From a checkpoint of a small transformer trained on Wikipedia.
Size: width 96, 3 heads of 32, MLP 384 squared ReLU, vocabulary 30542.
Architecture: LayerNorm before each block, learned positions, biases, tied embeddings.
Each number is 500 + 50 x the weight over its row's rms, rounded and kept within 0 to 999. Layers, rows and columns count from 0. Numbers have three digits each. The size before them is the row's rms in percent of the matrix's.

# layer 10 MLP up, 384x96, rms 0.0969, rows 286-383, columns 0-95
111:462471478513570566538576457469466497500533480509530516540499576444435495417432389568579521480443543476498571463494534577567537498473477427495500415487500550485471431430460553484435534514581409434532466471499498478343507457514464569561558527540400406465508526473442490506537495424489470556
086:528508518420428534538531478503497443594492572419528447387456418502358472515466595454524549490561462462481452450514470510470467431562471535461516480454471437576466476467491574431477443606475515510526451530561483525516491488527573511533471497542590486541567483505518582655479510490498550497
075:450519413398547531440481477629472494511497457483560489467492419475513566379581475516506482578459507542515542431506403516522511461431500440505447502419471480499512437395473525555523540443489568513494431550428535434468479482474480480531466578448591492535444470529563556470504450504462383442
096:490475499584425597511538550492531486457447445492522444522508577483446463411406463484563452549475509476560453461515491520418572554420536533560494557524509582399559521444562459529476606497489464375482595401515498489490539518513489523459471520475462594525489441507472462470596596499523486509
084:472428503445483519535545472547443443404404503578532544375480455479481549508515516474597563509595495532457532513481464504427511521517466500574512498439460482461438410484471477427458381522491425467436493509389560549431448441425515528527467484472521594514575515467466512540581494556449447502
082:405550446544476467493555548467459577472523558462474488562548469537552538511490514517464524462578500545451510546461560569547464510531485474581584552499479401421519459445530508515558557380559471507427573453446501490526600519487551464504528492474483573502472508569544448593580356489537574523
105:454493382476443515460536624435491514490556378514581517543558490477470524487486525497511463563503477500552464450598565490578519513512546441573418417501515499417465446513471546603492496457589498487509569447461515461475490375547467534467554468525511522520484581500483576457563527387482502510
078:521556486474497469393618551545502535536446490402491486537474454523462499458502520557577452571509500522530467529550551492444530447514591524385457472484540520477423402423533490508488484490419581557546530425597548410513544535483552568455415445484433444526488526495436493541558563436448487478
096:472503415488440587412449514467500457544506486475493467427537471550469505474535574512510520543515387576371493587583464513492549507428489473489492520410437510468566496366492469509525555529482400584435493522463509485456411497513542476510546584586509582491478496556512557562480492451488515419
097:518562483450362532447422535499576490540520596487513460473612413549430507523579538532454481516511584528436539526565459521483476463501527526509456395467531516483432521478453530455474491553634452401525522533530458460470509520489500578519573427498529536509485502454586563508514454542401472438
098:525496469466428528507626480558584512544522474480571570498473471544446531543548544440459480547458599574538478574479530562523577453476483593455458457539484500521407576528564581399495553552509532453386574483492426496479527498559474480559524460532553437488483474566541433513533433543510424520
098:487584546525487615527502512439658408550465486514469451454476505485435488482561542440504477446543473555466497544468570568547475520501460520432480469496532420492507525472495431512437417438439417454562450492591460415581569506524566486490516499597489459474423520528515557544470524517512565409
089:489539518515473558427555506490534599526436540550532417454412569496529522502546489409516536575464389450437470473553570523556490528530530540467478508432477472524564419427530447452433461431470494506522408514569486469549459537481538485564550488469532570497466487634416463533527563500495589416
074:542474453487526542598515394546423511473560411582541461406439412440506433519539508451572518519576403522511532483522438505473520517522525562564524486525508536400434488570439515517526471480538504533488408538554469515498448452478460467452544496613593454414494516501407564525539473487449452464
089:486577488541553492470469474449596427524514486521563456455530541498422580489567436526483576467466546541467526515487560511560527539515518495581523406477555484450412466530536472602562480542459499571472556513580501454555458437501440476529564483530452535470399575443501627411568556439535454514
129:458403468573427525480498560399454480547531538530446515506420459498467585571436461413440455539497535562506500483520509556460396442524490465483520447488545569452553511527556439534559582503588419517487542506529508531505576425430565424524481454475589540484420545537452474469476387498550495514
117:480596553508463617473480505586502384485539447476453528450473451522462530475560591492534529540470479562514602524519473498524395483496522498512609522472556539396585494516459504575559536541537527458518441434531452455551576544502586551510471539539557530420432482568533549537438507497461521424
106:524527486496449495514517456421508503524577426542559609456486457513444447454517537584503527399447528550509506458402544529561622539448497476585580504558406489535516516512450460554459575477550542481468569458515553506527493462530523539564486476473545562472571474481380543626588506508482510474
117:517510535539457530423528481520493423464548450515482562418531429530593589411501514479542449551490365517518489495515509518475593460527582482605519466421451655459448447472493485532528518489448474414504487464585511459419523475513550512488461523568441504478516451558467538593503532440477486426
088:579497456474540562384507514503545439488495490568576437480533573553431507458547521508503592536552472530522478519552573484536462525546585515541431482586438394467473467558529537581516521479525357415513544471525523509507533434548604577527455468466485557442609490534465557513536482486464488478
096:493533449466536520479588506482573530527492562529578439410488517579433597495511533503477565529559393497529455502583493471531549556495494515621471513463536479492495499510507442594531486470409534598489451431592406507573534506478444487605531479554536578477471598518500486567529521554556536529
089:586451570456435539520470486531492414480505440507490490424482479500455535497500556559501513520531523574521635461562510539503507549454644558549552489505506498518535402497417451473568408538508556614466507480467501479575422408454555504553508497608543511509536524459434486599536532473506463511
078:502420515466488482467486516434521477429552477545532471416466527439539475475531478535513477450436432469467628471574430512549580527509467524582450426489351648417491497539500502517413505443548485602431505480494607446485441504486500432497560513482464439458468508500477498503548528515425482508
089:608525444490414579478560435487555479484459468442540544462487413462539471469543470517501427558485476502439520537455554558572432461491552494491530456463490544538531411434544505475416534465412556487616544474539449456514581473524453443374494445535489546518438521491518501485483476460528351459
123:480523507345536503446506491485466451424390475488524400481413506494350515476487443472561439567513507509526507464349474496478587431522483508571572480461491522463514471440532497562524501554503417481473472542480518514428445523455530469488375457499520499523501578525516554577531510471494471448
081:461562576474539532450498501523485456585466512454467475457447464494441463490475512463442508559482490545577651407446473564559490479453457454522515429576579582407435510538498413466471528410484591493448503543525549384515525475473488507461472493469501431454509598435503454529562538447575487507
095:490491572638468567491456524466435516554592577577474515436536466509442471523492566513564522480555568516573497547466534575488443544460507489586508455520487450541470519574475547444529517575397489437540444485544517433627429489497571526506506521477480497504558571483535454546550519492572414591
108:368463530536432560582487513455502481540467539512496525473491461514485576560481496482599536477491444448419531497445481534469386447504538542486457464455442512508491504500442477610625523509463565503428493459614496485510525546385458549455507522449509594634544520489468487465492471437429509497
099:434567461607517565569518549498510473543500491490459500558565484339539471426504453490461519516598490523469521518519487504400419412472541560470464398496491456558500537459470481541558552520547468457500514497541539542381504488479444487417534515493465552555429576491519480416547496473384443509
094:473378447474479479437506486433537430569421562513506501430538490489464508511472491523527507436496443498501523556556535510435440443528445418557410421482589514449421423407508526564435548447468471491499580546557497500557492541495396545488449428498400558556539564437498468468496479430558459531
073:437505583486468508487498431542553561454482560471569561452533455448494482511663453566446499470605489535474442592549455489514527485546626502502487483553527542538517530415466415439496503473584465516432434501437588422522452519507509440380492550508449538564475519464490477475553537478486526490
112:492493496496519463507438490514458523555516538509532545500531486567481396471582485547560545464570539542601494467441531591409401498452502515525639494474481560474509491438596583397470477457552462480508443544535556489475466543468467523543525509553578524472476432538517614537601560493509438426
085:500519517425552521529515491527599471555543493548589578511554419552444518488574514507593508544550494529470551615524517576500409521574564470533502448442543559407468487541447482521429441444519521547509467547570508499457607434461547516478528554551440558526520605544522573562545573495511477532
106:448616486538485436414472425425508521501507426556476584614488541520515539496538546436501473429503460538509591462463474533502531530410532571507422459472550490548547547538503572494539492523520551473557547555538516449573401440471512505490530529533611549552476533576446464604577462479492561457
101:520559555576502481564524466462450511506521389446493538472509462540564605506496491482457449550405520505573550415558457580578531462503534565572506475536503475449428497432462458593476474508443387508464431474531412502588526496563566484491507470510500453551530488550491520507535352521529436448
088:496429484523438497435597496435473506498495452528597438425478465446480445508549452541542502523579562489533414444446561513461555466521536519468512511499471485528620516548587472484617552414476430470535557478436509571456571571536512464471506508420498480470386463433463554473463491379507488509
082:557550473427451460524459493470524471401461483397559382532466532450455478456546498522511489465460457511498597567483478559470489482486473385538484490558483455524533450489472543461496506558500580541524480535486580413452503444501494528554497402583516575663454440461458421515437574465492520509
108:504482446397565533491536524491451424540521503595456585468525466571441471520468437596512416453568480622491451488502467484506542521507520409555556443479440484448608497603488430476562536523463469570539532445484498471509412418398474485515517583556534443490501508520428519503510443485490533437
083:473541481472451566496550568449510388483472485480484504436545538349377510473513538520527434459471534489488574484501431478520491443542569520533527398503489500458507525488590504516390511494513524501484547458514482531538474481481459457401392497497550460546459541541479640484442494535482410610
087:484403524452498532437470455425591449515525475509533520458503477537492509538557438373423468395581599497499548497575522536518400577445481478541516407434479460506481435553533546559570470518469517515562529516522488510470536413541531543473400502486424559556540490476545466507505593408539518523
081:488474537517491529460546456556449432537485550524557502490543471491525503445584531410567523481447553569442522566522442605484413559541520529457512451406453459488569507454461448482491511481561513460558427489610564511440583617431564548517500435485516474579552564481555497536442541475402445485
101:539468459501479475418490487454499431389472506493464518379456477585471504503444626583599457567448503573461474460505502550472506514476491569432575567509424542483473458487502513544430546486525475497504448464458484491537520509429560471499467444410598515544564618510585447564489423510501484458
101:520477525492517582484457465378548528527538538484503553463508470507468518548580519430502492425522561427410463547473537553484418454436528583397585471482490536533415415477562481570511556561493460423546523504417443452485481522463524482488501436451516622532508484567562529439496501434440483399
099:441554488468477512523468552474512519469454498550499534434521560423476424530477539570456571462425430416529508485475446518535498408472541604538530535482393386417545509471495491557474552509453372553500442507561519554449513515435497615494589536565524504468494413551450518468434556488451525512
123:462486528488555569500565556522512552494550509481514515398451586583447500568454526527564513557450506519408503433543460573527476549562510537497558377466531607491521495524581528459517523507487431526564496405499495460447546498465466499509533556469537590461544553614550423583464508480428490406
108:475503499481325594492436478530533460497399485506495610508540513539449533475558514469537547503411523451517523520437514528572546476486541411594496543498486468429535405397548506562517544528509560478521542413454429573495491518448480527546468513561471572444512513507521570435468547467425552545
113:459455405484445513435518468476425512461499577554527474409458394458460442454400461588488556504438509469550543499428519530482427459542556597491533512514552461412473498579523564586465524548493468525510457518494502511411450476458514484452643487552573512442491539499454540469476462489386487487
098:457514503569442520502514631444410441486476548527512461557496465555548488425541543440579475410575573501553525444499528518477406468434522386445461487526574558493580454510566470517466463465444507429601522475510477575488511530491456526518456389527531544432490609554524499540515562482523469504
100:477459463464467476513553585565541513499435498463522623451492537519403426471549548409542519472517483485505570536520505538488468458447575500574400498552526474507517530472541470418485501467545543411457549506477549618518419444473506507456359453602522520414442568519488540579494551469518474481
091:457458453491403463521579475470629549546476451359517479427486487488412525506504433484499591500489529454490512487573588513646479491542581513517551467430470557515520470457489548457545546529567493599547488479524583471472543545452424441497478516512495537513472511630484475477523529539518446470
107:470516557416469608476482518430616389464414461561486443480507495473480493499510420587530481669523426540510561500557486528532410438479534479436570421455464534433537516562459384499436485521429437520495575526552507506483535469485547537501537466547490534484442494496457499516520512484519560493
093:539551550421464542490513450497486440529514416451523501511407406522497452426562531571516516508557460410414558491535523528434467526471502511437505547417431464524518526476506440423507511530409479443507466411442541483508502471378546458561478473534540565580541464566473531477455568449535389410
091:459531525540563469564469468507503437530477658560488377492399436482519561509538548571469495541497504424492532485402526491392510555497564471484512510531491535489522439436580482504447475498472468567534532566488574476558515525390589578440439550510498556582516494463466481560502482490491595477
108:520505421536475491553508537486411476469413529495549509444442575446464535481402402550488423554489480598483525485474444518478427495486481567446589461505482503504508489505486465436571556573427415472476535430509553460422528490516545494475557389525510402562505545493599438474565429438448508447
096:554561398545412612506606496431475457566535508563490516498548492551476504489467510513568497555517568481476482473524456581620597462433441480533461517527510512476554476440518498483419433450475510533606549522476503416464523500493454480478451441349575517491500485542407467448543539489486471487
092:539488532573527627528493546460507511445548499474492527475494528461414589580538529544503538516466499578553545583385449542586497528588470388578460462548539565520452574418499523509500518515526500460520505491455560535395510472484533577548472411515594522518494456522526499440457592435491550490
133:532408550562537500460563542425559528545539380530520551510400462479523493426493506476562523551464577509547581455544577537502505498578517494477516493503448594508535525520519519561548544532417538518496602481524480561529528556519511489529576445506649474536415509459449571535462436413531483435
105:491517465437537618469520567452504533513522476459465460472464531473534580486459465552573486563576448447431545553531575525438565547548483473495493424429447537481435540529548440535527489531470483417533588441540551473462593516460564584481454442487497523576541449485532482514524568517421491339
112:516568396609495472465538518444473484592555513590439566513474500520489492563497560473542465514506470553458519553459480556475427480459507531549516564466456570504573451507452450539438533476489499467519453511635471517524468493456491654590498498595497520594479508446420452472548403443484501463
097:494536417464481491438538486524531565474494577533443539443502498484450436509496522494498557516516425472550466525481521539517522505502512475511458514537574416387489484477580520556502527516452466512561482456575485403580507524400498419542533446493475635493445413575422463504582472555439654458
087:501532418616454607534510517430568542473490519518511427454479437442501456618601501423545465434485485490538529463527574564525501561519459546501496512491513430522445523471501527566554542520588504557544460363514551490601540551557467549381417496499495493501479464491474547434501482474448505536
097:499528462477535550531555496456540473451476438515496480528449421551460486535526517509596542534477511517478581487459464535428529509464467542491475488558454624463486460408490544601490402575493526482468510416435491530434473497470394487549566471601497535507429620427485624518557487478516546410
092:447409482494547511461495473463564433505534522550492500584445457416490489433575520392558559515563503570588503422499542566463518516488501434554454531616516505484400476535538501386444559541574444390522462536503486532451528429488570512548455500529537565522544423533507512528460447470543564508
086:481432465527481487526511490457390357529526522495542428462536497566520512444496561560491514531584527507516465525482532497456587496444575585446593458506499531483562517462481567419518495479491449388444512440545451561462490602510509384447550480552458456567567521583475492498566523439493557445
084:535540562469524596478547383612474554559442567527528419460483530451420421484526484472510502566433403498433548530472591562539514503489466470491520494509511459420549508466480550509477476513506445464493481464533528429566463506459570421544504486588470536525452496526406501513414419545442557388
105:419501506507495547382551476494506473500502435570509573448398509505511497503521652507499590488499580531506506548468365536499511456506512431532506510457563638440461443551536525512442535499489500582482545464501507441447497498541539571469526448413539533460431527481487480476598578462583504523
106:479505529498484479364512519493382503494535558611512604494570482515478508446509570479559437425482470560542456475532554532478548441498533429547431476468506539445526477486579477532456485483519470524426459482497415373474472401468498496520548423492503481547519538462412411502596538430582469484
096:464592509572473556504478507414514476506458443543509469527535494542561605499546565423478423425529580497465479545526551491502479561415518539501432481478415474507572443523528523502416453557425400464501489413536416411484489428502539529494467420462501535546620548560444520481560563473444510463
104:473565536491517527544472540470565543553483505444605483494467553529437547562478497477506511480510582523446498538565568485553485619502435492515527403517597480469443493496538514534679423645518534500495470473501516463561560514513462481573504504475449578509438558529589554561548541519544523492
060:507467464445543484547471442475477591458526595478497539461490527511493515516469507514422513462431524488508506521441429462484544493577563411506589516494570325596534544530492528546535460480556526527445513588498471520566436484506616534522420509418445398549502485444520468558491513566491494598
105:517459554469425574426481497500513465600397514483542476430443463493533454506514546486490604506401478586531546524519575563421486531498428502440512518597469424393504380407477492527579520556566524540410529471462502443389522533479498527494492462508526530497586461495499516528493576521468502502
109:523507558518552505538547374483421539551552511577572502512500511526508629545558582446513448468448528393412519518542540607446476477464595568540497428504455431521483528496452503497470520577458516424433535521543476476520475414517486496483499425481564551550521551561478405419517531444526480531
093:488525535522627551423541541452567479525461495426505568483523428426499506492499542484622445581489399555513476532524399525447493435528533478430469432512535610479490504447525478494517557482497438457548561521593524475524500537440503564477424473508489516483582552598446492554568481532506475612
110:475467506450531485450518453568538519497563538450484492490382531499474590544490483510522538506406437506593562492507595505562454497494442571470408516559535506326475455502516473541458557582481493542407497458522471535423613566430466490500482511528467542525484547593506540522531466506487486393
085:503533507589518569521530540510521441551439487607588509421508432509502500456573443522600532516485492567500540523436623555523450515465459475534497549564419399563477522548494503519517470534418530408446467513491583366566595553490459486550482508575520501542480460497549524453439465511465489454
102:463567495478454525463508504523476423435479450532482562467503499530595501493571474445453503488542483512396555509437505512493496546499412432492482503491523507502519485532576474535513616592522492485472469374512511435580564475463460479417435451519509644616474589435543489418555549441482534443
107:412455485450429434554543539466466438509440575560384447443521552525579542535465557525504435508572495457512517506494483530482486460489559497533534438547518602506477442585476461469496460533426541450453476445500487463565515502487655445488546356463494576508460474510499491468552521478385488529
090:433533449586561526569549517549508537502495503568564489482447436535537529486624532465533583518467532567539584458460457567512519481461437433571520470519544528531572551556432603522500471559464453400555444506448517497526479578533491494533482535427494599399460492473468472576590437512453452491
116:557491438412509494534599557498503520473478461524608470455470551520497590429587569455502433483509472587551411602528430494413483523488552430611485474476460449501413514567434509591565525520514519518487563455507545476472520496562600556520481444521583479532489562485518561564465490467461500496
105:434505569486486490476508457576461509495458415485577574425500531439523486515531543541500466466485507527510474475524441529466474545506487501471611487418422490475563525480512463509597463637561479458422536451500439621485569478530510590519442483469524580455543446558471472595535472432400595480
108:519457414493529591543565473582480505543502516480505427471522574593430443468548461598517484558476413499457538430594566571537609505471506555576538478478527584485547487529480522558516467491541475449491495514483434488412541473569479511545495447476486547538481459587527663479555526485478502564
087:467512425481482519522501494452637435584453498598561474503604472526467570511527496477469500502475535642559482541485524498540454483455501473517546392456589535493384487525508498567511485465509540532494559465568590407548593484503477580430462424537520513503437498412515470501527563494550480490
094:515496517574464504559506373518515526502475460553500544555399531465391569515500560568495506516499599523534484507574519536549526524427519481599545481537496574454422439531381464527527532556505371454560542548530435468505464493454525565507506425420531522506423511432548431514552499539481549447
143:460446531565449448525603481445464517412478511515539561423474551509426578509480520530462500495477450416488509543493469512545557429458471514542406459426406462479466451631540553551501535580437470502396445463515501527520495503520488483535618513539553460401446492453503549456496537447397450502
095:386505440482497428442486456437581467460521488560450468459494474537428473490562474590521553527514462478474554565489429594473542473456428501545495431440532432472477482513555473465476502445387555496486567476661476401554536504442474471535413479540443508480490527451461507423559451457456441492
112:492420566512417569544483517520411543530497438551469543515519504461508514475484487488508474519522434466485546520597549542540436445470582510448532458456384436486625535445450449479470513482423449424435495366538435550548561464429483489463530476550503516524411480547401485585497505443492546545
108:466533489499475523542538483415533466533427529537496591467552439522540565506450528499485452534522404425527524550545536592510382529422530407482482524488452435499556534449580524436507540488468498467388536563411491507416460493556522536580542478553507518420470515599471455539581406432543494484
105:623454480465488526526546523420530556515488480481509486448490458530519571487462660538582571563466449556572562461451577484529535537486539457511484545398500481522489477562505525419463469480494545587426433449500470591571562503486478578623473491529559531543532513568488488558530545454507498435
073:521407507493473438503470520510481504455462491442568485490504442417504535503491554525477490513540474493461587458625476551542569457510500512468440488425473439398596452450378585544500562490563458580491486518511500479551414439456574573411531497480466526467535589581531499481450504509553384465
105:496535515481509614454488494516527477554448492495464510489442429546421556446552480516438509617511523429525590423511481531515516470467482517494444445445491475411507475431478577528571485522406450505569556402524494453438622469461506456514568538468520432534392522395427447432458502455532492504
084:487487450537473488485486434529540492579472492482493574497411524550524596507488561412527540493459623547530440523516458537551475454504520437500462475516618459341554510587445552512551542437489468512509513454496578434511520532437580495529505496402589464485490534539456519619506557509542438470
095:542456519493415493493484530487504455492474384538488543435507567376546497418589609555547511518412465588507546513582544517498533435511489479522455421473480480495486383421483489506444519426519565502466508417568553450521541469462531433444577430531512484475415464472547593504503556517452504469
079:466456545454453484551436448469556485527426411475476480475449484441438557506466501401537453449561552538588552501502436451493460580507469473411520474539382440427449466435546402505539432467525427510388411502549472457496487426499479476504523443507456526540492485543572490395569445530471474498
104:407482447469515497552456521483543518505378491427476541496527428598462604461491487500533482509507649468550547466416472555528499407506575439408484477500445557507541453502541502559492512548434537461468551528501531462495548469545474473472482462445581505570459498571502410524622501519492392505
108:463500388361487520525419508540505464514536433505549472441466460422485468462459441489525586491492457509482493552454571517417568492517498548536555440537466368454404486509523557531542575491460508530518532497571438540457577498557479493514536617548530532629495493559426465530480472484543557481
113:485461427459501470557543518528477451477451414443518534509503502542480523460525465477534423493455519502490476470530459589514525456493643448502515470450475599424414498452481551605394493535481440442554492487493519462610531532470432518596581462499478612486456484515426612514556508520451447562
074:440410442421505476423471460565549504439437478475485538525495485454543465499447517429475450436425562543504490561493446505548492439458526656492523475478446529527525462491426550445497500503585484472546491411426439530496433467471520529499418493555454601636491451512552453566517467483575540446
096:454475461488563506522571461522468533546443518524528581373466499500547557486502453556475466476426484562545543312423558530457528544475463600470484470520426494501526531503417487499521477549489489514452454433466528472420613550472520476526584510535528476495580559574547493513537426476424512570